Weights of a small GPT-style language model, trained from scratch on English Wikipedia: 11 layers, 191M tokens.
Each number is 500 + 25 x the weight over the matrix's rms, rounded and kept within 0 to 999. Layers, rows and columns count from 0. Numbers have three digits each.

# layer 5 attention key, 64x128, rms 0.092, rows 16-32, columns 0-127
538503471575442497532556478528530477492563514516514473507482538482539497452560533539465484531502443526508471498539503512555486480501512467455539508480487511509494494566516531504560490500479489594481541530483485529490513512479483513493483469512520452535508504507393482541489453544502458564474504546528468538521445439442484433563520491504510534496488537529531480468521516447487505488508
526461488495506501506505516481513483485473504521527506487532505476511504488469501488520457474485514495485493495478508501474492512492496490473500481505504516489506497526493503486514482544487509500522533513500496488530524504492512507482512509503476512519491481533503505521520510510522499518511502460500499515505504463505508502501498476517562478495494511490512516518506478504494506481469
505552517471491506465482447472492501518480505473478499515490479506530543496508498491519501444513498524496510480507483513530482492547539551495491518468501502499531501483514477525465498471523492503497496484489538511494501535525469481482487510504495509487516501468489529483536494489511484495513521474508465504493474490501513532470498503508499500510510470506437518514478480446534501513495
516503518517508527483481486505448499553513497501469530532515521483469492540490506480499532523499522499534477473530528461488449495493534520498540495487499492480458490474516492496450475485501468483482515508490474496498537475501542495524465527488492462518525501493502532539484515512482508454526484504501491447539505498511539520480507500516475513495485484496532527519484491520525505518502
474449413525539491525559526519554495483516562543549483445468525492539458496545477513468504465508410528527501507510514457494510469497502537470548503525519570527530487593514532551573492481475460576446491577465484511480566501455546491556467519493477476508470503468476430476520440552491498495485504539494476476501447468532477454556503522555461482487428516477557519495487532470501522458478
489515484512521531504480526520507495511505512506487476506514472485482493497507528538503522486507479511478504515482470490526503497496477503519499501574487514486470505516484468495507534467485525499482503512498516512529488508459517480498500488500507483502486519535497520510479457482486507497505477504476521511500541514524543531498489493482507517518499549520532506523499449518525475507509
463564520457504497426466479436464555562473472517494491529555482489472451508531476471523501501481604484461483502449483466419497556542469472476455494507507484443500507479495464424419464561528517499534481486522466513506449506569485487439541477480519532461509494529532536490498546479483511441519468464474503536476507498541512514437515434470529485474493496526465491522467467511474448492480
489508490505518515474510487462482544525502517485462490510513516442512518454488510500484494550492538509462567513431511505515521498498496499440484482492504486520506498468554526544495494479504488493531510485467468508516497526521494496478535503499468501478513509505495495487477490501469493522472482471494496528461498519520471529536543482535491520455483485466481488518555550481482437486583
508499489492516487505550557532511453494508520555533491493457467550500502476519515492527474496539476576502462472489504463451480503543501490498539483473521508538502496510510539511503512480552492564486479504498475496496529491496475510483508547520501464496497480496497497506482463524536513489482509537494485473499484439452467489480516559508466537534491507485523475457496522560485526481497
538474500473482515456475517516491499470448502505472498485521487447503480490458503443526430507454525441445524494438489529490512567490491472516458479495515500461480531515464457490499497535461512438524510522521482484509507488510522499469527501516492527500512471513526517526524505488516510511460478435486511512450516470492491544491511460471579462522517499499477511520522504533506484491467
479512488509479552553528495535507488536534522494518511535479518538500493489507480503501524474506456516518523553544532447503455475532497506515502499452450524516533534515505541536547497447490456527492465516482485540472526517480491497551459519496468492525502511502442465490498486496511505529491513522469515513531460482497498491507503498509536510466474506467552508477464490493482506513493
502504543459462474435436491501491539546480466476461469504507469501475513519476520473481499530507527524477551451519462479523471510553473526535484538502479502524461476494507510465466516457561545489497486523520572511495528470541492504477512494503508508519479495485508500506520529507493482467484490475488481494470532523481457503472530473492513514510498531459491468535481487547510509508517
528527483531522496569538523462531483507512524559548495477486486454519492494461493536464490453489423500518480520531496525501497473470511495499534531475524513509515479517487544547567517507497523515490506529472469497464515483470531466534512482509502468535479491490470516506490499486504481519454494507518507511540478477454489484542495509490485518502458532496522494496457556503480500478542
494496527525460491532501570503471498479497521534509485466513518490535550467484490512496488486512485512489481510518494502492520498518488516492478526540528485499513504513497474506492520517494491473495484536501482517469492478482556467505494503493517499508488502462495522502499498470504535514463491522508509508514501499511518489485550468497494510459483543476506526519467512516522497480513
549447510526485478517510509523562535480521507495526494517489506509549495453510480504484518496521484500483461477539504566510538497545500550494452519446497516484459506556524524530494503517475416510510498497469493479481495517521480497486497522523532496486472489484482476506512444478524484512479504534476525509495492516540510481523509484448495482507475520493512465484512491531501506498449
508553519505486489462529546472489516516501465523480484522496507505494449448465516461488525463509531509474511498498500475498500487500460486503509515514496481500444516454475450469467495461534526505512482501508524506491458512500516516525575504489477541486465510518502507485487525495527517464538521486550475490476525484503523477491476525502479518521556483556515513534467482505517469528513
587477515401497496423443551489474495501404479478482505514567494443474502488409516443576446516499594460423490493442511511455502592490471449477458428517490497447454518487444421427426493542468518448519518504561516473522488450520502524441514526517472530475521464521557542530554576483532540462519475425489471519466540477519500548480475465497598445529538484509472508567499471516525484497461
# layer 5 attention query, 128x128, rms 0.114, rows 17-33,81-97, columns 0-127
503504447512510517549555449538491465483539544501546530518434556520511490511517446555471517535502410505543521488510508522539492469417483532506515510465490525559554513538524548564563466501502501568479522539466443482496538543468507485540469508468502463513479542469481450497507474497518499537458503547498525495524453479494475437523477557491442561489435504484509501467501555475486531470479
476492525512504471518502525519487493494511498500495474501528473554496447510485533516461504543481498515525459467448487526533513494430466435495518463527436506528506487492508510490525505529494543512511495440538478491502487460482540532498494518501515497538503503549480516525514491501525511560515496491497511464535508532460501496525497483516482522533480522458552475457550515499466541523553
523513493506537508504526445500527517477490512488506495498506554529508477485556479497551473457473475506499512521539507507506526492515473474497474485510481505461502564499532500484512501462519539512536444490514521524509499544542497457479530501479519538466493498478476491451501503482483506474471464495513480463492520427514477493499477519496458473539499464518479524494514511509468513510503
499484512512496523492503487513497483507497473487473515535496486489514523465465492537502520523500510499475509530515502484512458536494487499547473496498506486476479499473479475480473493460483502493514497490463505498507476509477502504491468488470497488469465556495521509542458573461483480530466481480520499491559492506479513494487485510518478513546456496490461510478473515467455493534518
484497528472498503513522488480517518488486528484479520482435509480525537493468445504468494544519508489457482510507547498531564482513556550465540504495505485521482494495537544505512476502488439491465477476505403507452482491520499460496468456511519512463477473486479451487512485530464494545501539516526500488509446473507479465525518505523487474516530457517453483456509555488487539487512
515444514483480483539530499534520493474495529516533512466495468532510549508450491456512513492531480465512513508557473463507534474495515534500507551495504492514489484488498516510524531451474501552507490500485507487492490462487533465501510487492471496507483486498487511480500492525483485485508529528469484489494484533516505489527486480512493505521479520480506486500489488498533504501513
519493481516497523488441521433489519434500472531514456461505467538499487531527535506502473520515499510533460496541485507504505540566532515523463510505543522526539501508464467507499511493493531474566421511567507510500485421528496466485524472546516489515468489472488558497491504465491492481481558529465467451498528533536554476470464494476506495521506505501503488511474431513497510546510
512497518522474511444488490468504483503552519512509503487520500512512480501508484509444551503488502437526518481545459504560545499466513439507532528495433509494526447512528516494504512505463475481499584492496494484507469523463509528515457469501546462413486488474486546537469489500509488485450452478527525554492538549484506462499470457490518458494503457495500513517537487531538505535478
497494436577531521602512514551504446473551549544565459453463538478540521474555471616468508487532401521543494566508526487526461451479518546498540497473493541570572565552500544600611499471492540602473532530479419496531573516484505469562462493519473491531457521496497460483521417546507500564507538568520515464492469462520515438577498568486446528500424486460531466481493515472464498442490
514516475480514461475500522507528481474506481473484517467509435533502482524478558494487494511493519491505531441458502538477497512503540495457497463480531477499521507475475489474465491536482518496490516509522512461516475556500518553502510512511538530486472514495534510495554520494519477533537473501490491484489472510522475497498477487547471530548512538503501506521514461527528493473505
527497503465533516519516528514468458499553509532502474503522508474480501491541517540510552465496499492477445534504539495477491498540507491489490475470528481484504557486495474475516466523478494515514492493499458458539477530530512481551461496517523531462500444523473512503460468463529564480518470506525513435499505507527503500502477521529481467467515484525507510488549441485523503475512
479461490506454484471498523526484517488472568460430500498511464513483540508500475497539513516497575488462530503438470486484507508500499522494509473537512468535496553438521466453460511512486471486552514503514509516512468476463469560447457528490459563515495522497524493519508520541509468488490524500477498536501549539518539526511516460555539533511502492563517486532571447475532465551536
500516496540484539504509459495500489544544479483487492524484492556489527525476525479495470515483543473462502477461503472528514504521505475561533470509507499548449487449527492516504506478477491486528457510518533505506441483496561526494544517527450504467514485539488477486467538486502454456509496455504486469513512468504511532493468532511512474512486446473492478472529485492485520522454
488534509448557473513482472487527449555490480474487523476518476478494410524460524509470444504518520485514514544495492552493485520445515490425530470502421504501584517457463535490509488464491562471494451471521578477510502494460480548504531533490515503496524542526542523497498511527436511505565471452599473484537514493489513506516509529477476531492504495492514539496522516494513515508518
474456482505506491523484472544517480490492504481491517536516519488513557525556534564480459512487472539518475481538486498489490510493455530519518525498460503515507514523485514550516517543493515484504534463514490475568540512493494512531436456492527471513506509507479464513462504523491487543534520465486566516517491463502452522498506478478463478473490540448495489486548534461468548480455
527502475513478522505485493505496510486504497512523487489490499473513501500495514501502475490500496494506513501502490494465511497479501505491475503458517498498510514496502519495502508501504518506487533507483466511494501502474481468480520517509465518497499519518493496501494532510522493538491483494461495494462508498503519517508494496511523518488520502515495460506486523499493489478488
516477499494505528536531492509495457496526505530530493515476501479528499470508444533484475522524459513498486557539523510537510490497494478482493510452503512516506484503512540538529478473515442543499509505513481481474509529478512486515496503480488467496459483466513497500526475510521530528500509534477493489514493475528488484520503529501491505490449521495498443502495509473484517483488
513496451523478497485511497525513491528518519507513511505490525508520506527512482506484523474514482524520508486510505520518475498483517513487508491474499492498518532502534531539533490496487512511474472520495484494530517503474521517521470498491524458478510515461533490521501488492487517488485512527473506503496508449498480484507474520499472520523502500512506483473490516506486524506468
508492520494490482512509519544506496519479468517497506492475504509436486493508478516489511497472520502495494519489462484493488481508477470521504504486497527539483472480483488498498523479526481500541517495520484508477509507495461478456519525521483531535559501494467476497454499489519519505515504512488492481476482496516491511494494547485508505468482486444519504487497477518496482489498
530505479489489484503490471473509505505488498490493519528536513510492527480522455497516484478513503498479501515497491481507508465508470486503503523509505485523507485509468513493493490476499511520497470482503498503456508468490473463459516511424519498515534513493473467498507519517489501471498499480509492486532477514496493482489507519518502495495462531479487485513561509476494526453505
503493493521487498496502491536491486519512512486496511515510521481514497529519497502497523502523504506519519527480521510510454517461505483484512498507471493509509485514488505489500495508482478493478474516483488479566500540495513526505498490485486504470513490514505537536511495514485472493476485477504493503506502469489516508492492492497483503532535497499460488507521505489502519527501
489507556490496489504514503520497505503521522507499509484493499476491525479533482512510514538514493495468535546456506530490528520493504509485485496520543479531512490504488504524497484505502482510502488482505489495510500491494513503495472479524503487488457511488476524501500478518475445488467515478539480492528502506490486507508489520482503464493505501491462485477536490489504514508519
531497530499519469506514498489538519476501500508505513478503471539511497498451510512465525466501512506506480516534486465475510479487500507513521475495468485470481501543494473500470523459469537491495500465497494472494485529498477515494484495506493525522518511482516490491486503477517513517518497529500494456482502513529473493484505521479481511497485500481512486525504481542500491497504
501510526486493465522455536484495490473480459519498519471492469558471485525491520522495540476492526506509483510503454501466537483535499518542529493491477506508469479498490452502511527545483505479505475484529495491520501492492489500453469523532514524477496504451511542476482495497500509487485527537498484461476483523506469499468524535499477515506442463420520492540480468523539499505516
498504471506503515506526501511501486481519500493493489502495518512451516517477523485500489486509504485484476496547470486515522461517474512499477464545488468481487458479513498475513497506518500517490506506514495498489483533478482511503528504477510508535502501536492485503470511516481522505557477517508545470503510509484474496511503519492513464468515474509514521553478481528512475516484
474494477529481531526504533501492494512513543537536492518493490539497514526488515531492526483557490532530507476529504505536475494507541543487532502497446528492507489491516523521563469520495524499456513526474504467544525510503534547551482487481487514454445497448535486509493482513506522502516524541504473482486477481493501473531483500500438502551529463503541498495518486528511513543479
493509514493528498498500479477506520475489493507526495495488496468557498487489531493512502484513487501485488510518502518497435477460497521496488477492531526505482466481494484506496495457497488540484511504481501491513514498516479504489496475524504504497532536499511516499498510539502454480497474504500487493471495536488481520494479462497489481485506494507474494482504512488501526489494
505490507503504549495490529508512490482513481484529496499504515484480501509530483505486485467490476476502499547491485498464501515492512489495499501511488504513471476530492472506493512521487495519478502447484464515545494523497519555514497495521503510461497497474494525495492562493509517479507516504502498488501492502520519494499500506541469474521525472507487503517498503489499500496473
488498498532492486485475543492496516534499499495472505527510496512458519510516518493487495504505521476497501482491477504483503484508499495460501484498497484504506490504507527489533512473508501479485486487533496508520495492500497506478468511499504504490515475473491482516486467508479485471482495513485472482521511508494496496505490531467483499500549508464488483500542478509517471494475
509474519519489526513476546515517518540495479506486501493489536518445507494486490500499491515500493476488525474485506482503512500485496518480507534511483496498495454529524504480514502505494499502470463503506487491505476474507501493522530483484496523470525491501494493484484479501487490465507499506518506494534499519525495486505481513475488500504493493484521471481503483484483503538503
499522476488507513498522498488484504510490480492508489499517493508517484502455494503521531488513496481521508497552490487520471481519505489507515503514510519478507503464500483517490495519529548519511518526494492497481471505502535520524487485488485519494502499486522507483458506479506572484541501489523485521495496481509509505501502445525495493486481512525535499509458467525495488522510
494503485499491512456515494524487472497512533511479475513503523477525555514544455517541465559504492492475531545512474497480501510472544505483506482489549525493533517528506482492513530517481493499489483506494517485510469529514517514497515498480496499511510495508513523496499530523451520512481459498480525531509506478467493544513478488488492493499538472527468506458500525498511497510489
517496494505498494501500496498504505497500502493500496502496503494507500501498506502498500491494495506509504507490503503491501502491497501493504506492504500505495501501501506503495496492492500506506511500499499504498503508496502495498498501497504499498493498496492500501495504501500506508490495505499505511506496498502503492501500498511502511501510511498504497501492499496496504496505
474512521492512505483481501497477502502490492522494489504517482500519501513497506487508504508502521489494509512503492503492512503505501507505503500524503492484500515495480489490497500508500496484495494486501512494518494488511522516511511496507499513510511496502529531498519506496496499478524502487511487506485511515499509515497495500513498476501499477509486511490504494507509491531487